Part of a small language model's weights: vocabulary 5120.
Each number is 128 + 24 x the weight over its row's rms, rounded and kept within 0 to 255. Layers, rows and columns count from 0. Numbers have three digits each. The size before them is the row's rms in percent of the matrix's.

# down: layer 8 MLP down (transposed), 640x160, rms 0.0851, rows 45-91, columns 40-79
# gate: layer 8 MLP gate, 640x160, rms 0.0985, rows 46-92, columns 40-79
# up: layer 8 MLP up, 640x160, rms 0.0931, rows 46-91, columns 40-79
down45 098:124144120151133097168130129152149146099146130120159185122109116081105125112089125133118112119090146111157166128106186152
gate46 098:126155103135141168078159089152093139177108156082119131112174116150119114132148172131149132122105116144131151133136115104
up46 098:120143095088143112123161162109140150084133162138142121144189187111103137128117123144129106103122098103147147136142134106
down46 099:110131130112104115189099154122149139102160124111138132166115152082124126123139104126078090099140114133134119124160135149
gate47 100:110125136136094142168118136119151144141064117138130138123088181093130145166151093081109118105203136161100085108132136121
up47 105:127151119187126133110177102151137163115128112133098121139113095160131134177161116169124134128109155142099129110139120117
down47 106:146169124136157131123100126127142129152090163144109132160121115092129114113131110136145074139155151120153141144137162147
gate48 095:144148140095108135129149117127148069116120120180123121131098119125160143158137121118113105137124158136132129130157104124
up48 097:109130109116117101135164172163115135124133129119132169158147076121143135135154098140110155117110152148112117141177117055
down48 101:126162124140137093133115122090127157128108162125125113119105106131147149173138086142148137138112161109109123159123143120
gate49 095:083136100142110137164095124140112096153143133134144127111106122141163134115113172114153115103137193120149075120138153115
up49 095:110110117110142176132159131110123104162113120129119099121162109140120110121105113136143168112182122108122138114184090141
down49 097:121147102139170121152143149108115102116135133116104109119147160162125071122150146175116150086150114137118111116128155124
gate50 105:126138147125156105108119158117103174136079146142156150085118095129125098110101172151144140185106154130111157091151104122
up50 105:107077135167110093105098142094096150113107113176129148128101130137138114141124078127105151147103105150162155125079072127
down50 098:151137119157108152133113111125160130107118151083106142141124169134133140102115114173151106145140105133109125125104116125
gate51 097:100189181143109107103129135110098136107113114137115073125111121161111144165144169101148088132135112118101123138123117103
up51 100:127143131135123148128156139121139113132152127144162092116143153086137125123118110144149153102152127094093066192143104136
down51 100:120131117158101156115117144108144137106155139138135137147070104124127145135102099156191161170140129156193151158104081108
gate52 101:128164141145120092120117137165122095122150128134125174136129144118114129139152129119144162131156146129087123111112132108
up52 098:121098132080073145090131108148141114141118113124127107119168151113162171133064105071129163135146149130135147122105097133
down52 098:177139139151146155113145114122103122137135098141162107150173148147112153132092125101142098155129089164168124138120111128
gate53 098:145101098160146147155109106133100111093121159077157117141162160123096149123156128087138141134125113100066119089088163101
up53 100:133122142153176141118126080157104138105146157113095139141131126126165144119141134140182107145088119103136143109161194131
down53 097:147083122120151145124086103099150118152174118159102100109138112132093133123120127127096131093180114145113124132114118134
gate54 106:117117119147122105135109138086171094106130107107121145130121100120086107152112149120129130119147106156123132101148150127
up54 104:174101106161107116095095150103116113114162093152137104120146112145116141095100121090160153114156147122121137128111106084
down54 104:119131119122117135118146106116118131145132129098171157106112156141125182149183112117145148127105128121098159133129133111
gate55 094:102165133125097156135093126106120110062185143155125132128131112111188169146107167113108121119160188109155111142116138142
up55 097:173114135157129119136126156154134127140102126106097115106110159147126103121144102168091130112159161137197124111106126118
down55 098:120124129096174128156113107116124120108058143150117101118147131108131084107148104100124133154140141103084115162132189134
gate56 108:096148131162117171137179106150102099101130137139110107054068100101123161113135166140151175144181111140133169120137125123
up56 103:092101170137126119096151114152118126104111146095123097143165089138124120139093133128131117171143115174152117116154099126
down56 103:114103147122115137112105153094109124169110145123187163150123123138115125165137132106119055113116139130152064125137146122
gate57 092:112085138156123177126159101146114096146115142128126088166151125098123161112133134092138152154094167126096138122132124124
up57 100:116134160132147118121124135182096130154121132115148106173100109100113161131049128108180096098153141161108087119131160138
down57 097:120090089111146193111139099109120150136108122158083171156152123143132105108144113149110155085084157135100118149127134114
gate58 099:135166134092126155156110104138105136121103148148118125109097120109142156079136115175096163095103135138143127154090154132
up58 103:115178095131119088125120072133168109148151102133172125173096150102089126167119145138117153148098125118134146123105154138
down58 104:120133164130117126130159145156084131115120128120123129117139120085134130123110135083160115121163126172127187067146080120
gate59 093:141181110145123161110102102129125147149142137145110139123158127127146093160140094156122138092166159135104173142115112139
up59 101:105112136103150127111126122115109152095177118099114182143081115136115118094093111158135154188096133119107099118129136154
down59 101:140110153113154146135121168115143147166074113111129083143121162152116114103153102111089099125152105091166113107126122104
gate60 099:135134167171128155128146039151144112148153129163153086101152178145124097180099128150107174137148132170094152117172169101
up60 101:159108117120119120106142165109104110107139138146112112121093120163145122107132108133127126101140097105142105127142113127
down60 100:095170117108090133119144120080122153117127191142160113160146155162133171123131118105154118117124088068118140103139144112
gate61 090:117158106106127130133105149123106150134129129138108166135134095169092077121157117136110128112135139107143086126106132150
up61 093:123088167125163135109125110122176126144127156131131089138117177169040127150125115160098130109077089086093153131149149105
down61 095:122117158122139141097140160094131096166105114089095142110112168148160137115129159131159187113122129152122139128135088112
gate62 094:138119139116116146117085125096139071102147117159141137147135152115147160090182119123131121126102089150172129127119172142
up62 100:123150098095108137123107129160099134128109136085169081131127142085147174154104121143127140094137097120127103118127120141
down62 098:181135162115141146145195160145121130163110135146129133159102110133120083155156114117127142118101105086108157143133173128
gate63 105:080171129102079145118112125112144115153082135092167146069152119146164170117190116085136097154149137127129146124130126101
up63 106:097095107106097079129120143154149118098122104099153137161124141162152129082142109131075129135124125164139166158085118096
down63 104:124113097106125084119188147168155160059105131106138106143141131131127135109095138161115115118098119109142126151121094102
gate64 104:121167129160131109101125150132165088146105128120147115146167150163085128104114106129115104157104149119112093095115072107
up64 104:137067117106131129112145082143119109151168087154112105102163151080149131122103096152145099162108103103136132124130125100
down64 108:099144135108158123136093152162114180109093133102111138140126120123159135124143132113140165135119163136121119091111148122
gate65 097:114134132113127141135113105132133126126145132127145127147131159086088128158103159144151132104136112129100104128106170122
up65 095:085148161108081142136111122085094150163125165152122129108151079126147112144114106104089099130144103142136147125120096144
down65 095:093158122122109101133088122128112164115124132118130126085127121102102100150096074113126181147140127118128133118182160115
gate66 103:113176148124116111101148112099145142197136090125162099108152138112120151135114136134113147134130130122114112138159127150
up66 100:113124137166119142122111126126122082132139166156108134117112123103158117130131131126118158130165091117082099116119158120
down66 101:127159111120132070105156080114115138113098079114105168109138135175092141121080107074183160129121108115148154134146117145
gate67 098:124135116117134118087160123180120114146142116189113119130159130103075120154126139107127082148150127135166147101107121136
up67 102:115130142098178125122126119130102133092117154153154157098111124110146086142141083148161113172095133101164142107138111090
down67 104:141130068092141111109171095189128089159132113120140158085097117132178090097109122133165090091117124138119189133077102115
gate68 102:101137146110126142137105112144102116173140106194161131151168128096146163153151109107102133108136100180123144116100135137
up68 105:112087134102145152093145148130157136141087107114115134115123144129103166155147142124112128126160102142111126128137106141
down68 106:098098118137137098115126127169119128128144107145144118144136113195111121143137140121087114150117152090151095118118164144
gate69 103:129098161117116115154137122098114131138153177121136110077126148127170097136138144151162177134150123129107120101153121111
up69 099:107133120131107119154136116103122121108088107091179147126189120149133091145129124129133131142124141163098146135108115141
down69 102:157117088142107118112131148181145152154156148055144117097101075171115124129110127172134134150155148097118143163120152115
gate70 107:113163116092119153142107092113114136123130132158115147085157137108137123159101105104144132113169127168121170121152162116
up70 103:154146122134143151089156141103107141166136122146124167150129139107136088103152122125097144125128135090089117127135100129
down70 103:128130153136151160087135140139116145088124104139125145128138164119112125134108118096108132135155115137139168148091138124
gate71 100:129138104124118144118127101147084143155158147157094078110126120118161129145158120121166145152078125140122125098132126128
up71 098:123117157163138130119133121124122100126127088160134113102148092152134068145124120164083092133144090120150123118119131129
down71 100:124141108124128116137138133120134133141157145131140131088154124138145148158178118111156139163142096115128146151129082109
gate72 112:106140142134154137108077083145167120122141145123118160150137107138101100162125163102092125133154139174131137114115152097
up72 107:146141104173109116131111171129141136150129112112105130114161142089136141105117135125133089135118100122104127107126115105
down72 103:113162106162124089135111098130122153118133137105146193151114108129112095160116110098129095132165131191140089121153197144
gate73 099:136156106121068100145137126133088126148143166135104108085111146096120144107118155103115143118129121127162151126142086143
up73 096:109125087074155115112140139146122194125129104102152148119163120152096162124132178153128105103126120157098117130103126113
down73 098:076180101046129111110094135094151121133110103127140104127115106100123116103071130100132138112165112094108127157157139170
gate74 100:102118119111111156123113117102114124120148148147105111113075153132187146080114137092126091130124112088117134155164137111
up74 104:109109099148110084151181138157097073110086164114145150139114104118119153116134175145150133097093147166134104121149151110
down74 105:142117157134097142135097170110106117147130132171133114108139123128129121159162141167124137136163134132129159107105179148
gate75 100:097120122150105068142110171099132137121144149135139117141115128154189085114118104151138141130127116104139113082106113108
up75 100:136114137110130126150111133129099205111108188162103177172119131132094095101127082144093109136134129149113114105156122101
down75 097:104173128152134126162127134138134105132108153114102129110125157106123108120133145133149145131129146139110194093126140112
gate76 098:106133126115122066120150124133207154115146114164098151095120126116146090127127153130132157145154160150099135146126148109
up76 101:136124123128092155098119109104123119165133114095117124128198126082098095101081130111115152141133122115126114134172126101
down76 103:153155150176110095126141089129106131076137117111151151144098118112150153165124159146155103139122114109098130085111075133
gate77 093:133090166096117129126118127151154117159146125107149105165118141098143126122146165132139130160141159119102113165107123114
up77 099:154128167145147140120126077117126124155135152129138124088072149157142070101120132149127129135108126166117117118140162109
down77 100:116122118119143107110173116136161146135134114121135110114155116115146124106133098104101135118152168159155123099177108141
gate78 098:111132125146170160136126158142107137121141150169175125134132131135119161078159126154129155158105138106117106168134145130
up78 102:170134159104124110119085108110180140122147143085149138123159100097103161158162100107141093086162111128141116138113119155
down78 100:141106113101126118131122112081158126133146135073100092118059137145118138103174131166139167123149153118143150107143106100
gate79 101:107146154102127149140157092093095120135107102107124121117137140072139155126147139124106125126123168113121140117104135122
up79 104:121130144120123169126116147145131149169169182120150085113131106130090136129168146110120118127094150135087138129117116102
down79 099:118147117103123120113163097100104086161096121109148105143131115127174137145162147127100095135130161106133111121125175131
gate80 094:113099161147123146145123138130117167100144101105133131112109156121134125176114100124123132149111143151138126156105123116
up80 099:119125138151116097149115155143099138120124103150086161105162131128109153151118159181115160089104170130128137097145125088
down80 101:107110137157130092145125117162095111124133114125131126100096133112150086093120172154186111136144160118132180124127082110
gate81 103:114162097140099107118137132131101154128104121108112093105108128135124123152098079111156143131126167110108156096150118094
up81 102:110094121115071114156115155135131160095150147126109091147161081113154124157124136136144155129107094146131151126131114099
down81 102:094104137142113120128150174147138149068136110110169125149172160142163115121102125102118138145103134144124120064159124136
gate82 105:121146123123134127051144126109147128112133091125146108139177099133130145111141121154126171117102102154105147097125097113
up82 105:120081160073063135122123165112130119154119154131140117097134104152101180122134146142146158098101098155100109143145116130
down82 102:120114139091132112129116096120141133112142132155104137164162183145130138079098083109141149118148121135127118091085123128
gate83 098:131122126153165154074116126149091101171180165127149102151152115110183115128110110096129131169124120105120122098134132105
up83 098:140098134099137123136094096111104097174122164143108159126118147136140110135121114128119080157130083126150124144142152120
down83 095:131113164093135153160116106132118112103174120137082124138152087113127173090114122120109129083102148110113113108146061101
gate84 100:120156171108126140147157158103104136148116133125114139106123113102121136119101163126118106108140173137126113173135117150
up84 098:120147167105147093123136123157132141146081144100106155143136096104081095127103125116143088154135167129153090141147124145
down84 098:100162153151116160162146132167151104126156144117088155107121173172106118139135126153126142117114149095162140123140144131
gate85 097:122120092108102125111109131128146150117120129207116150092145154118161138117079111149144170125163132132120133136102149122
up85 095:122089135149131117095157112139159108130133129110150127097158135103123179106123101127125158093124111090201113189182125138
down85 099:140136131149108106136152147098090097113166137134137108102131181173130150106165122124115100099134074111121095143137146113
gate86 094:108136133152142130126101145145114126184118116119103145135142114106110111141149154056166108112134145127128149127111178140
up86 090:123118114167130107113151145136159138136094086148114127122168139097126122117122121128147134135109128089127116122115087109
down86 095:177135116119119154096126101141149136133148100173109150145105136111134141093154123104162144083124139151110133116094130114
gate87 100:134085145113133092128093151178111127135106127119132137074113118081132109141142129111161143131133097129093137129135171143
up87 099:146151121133101135123086116157142117140183153168147128127158125115110123154149138128130080159133102135150159149093149106
down87 101:109137139165079129124143157092137083110158126125123113138106160125088131108116170144100161114114064108139114136104165127
gate88 103:132155087104104125150112160149126170122144128166160149111117164170110162140108144138109126113188188129147130076144146136
up88 106:118118139158130045118110120155087136128121092081112152123154156126100099133170099084141166149152103178132158162147096136
down88 098:150155161113103154168161108132175115123102148169126107156100128165127158161111138128127150140157143149101134130128121145
gate89 103:126137115108135128122124110130139144148080134091158105082134119137121109089137117100174133111150129088134128138125139108
up89 096:128111117147167101113126142128151129082118130112066164126112137118146099166119154126119142150158125139154144100091128128
down89 098:169156151137150119155157109116120153154090136108159145135156151179135165153065161106129091134191136120150154161151102141
gate90 104:125144130110122100127123131139138124121103158149143108083149119132161121137148117121120105189086182120139131119109101119
up90 102:109150131129157091112112149078089159129131092116114134165164135143132142107111132105148136171157133114136119134098125120
down90 098:159090129156089119159127135154091132117111119097126129137113112120121127156137155100148157144098151137147138104085120137
gate91 099:125186130100118139128115089160125141151115132103105131120158134145076099067118144147105114129175112133122156108180104158
up91 096:164118094123150111162179107122140132135134134131170096135107163107130165120148153111090096144107139138156121153121140129
down91 095:141134106170092128137172155148094162126108134119172118120144100096113131153145141114109099149142120083148147127085134137
gate92 094:118130108159105158061158086134110124106111141099109152144089153124102126147172119145109114138105143071109139130154148077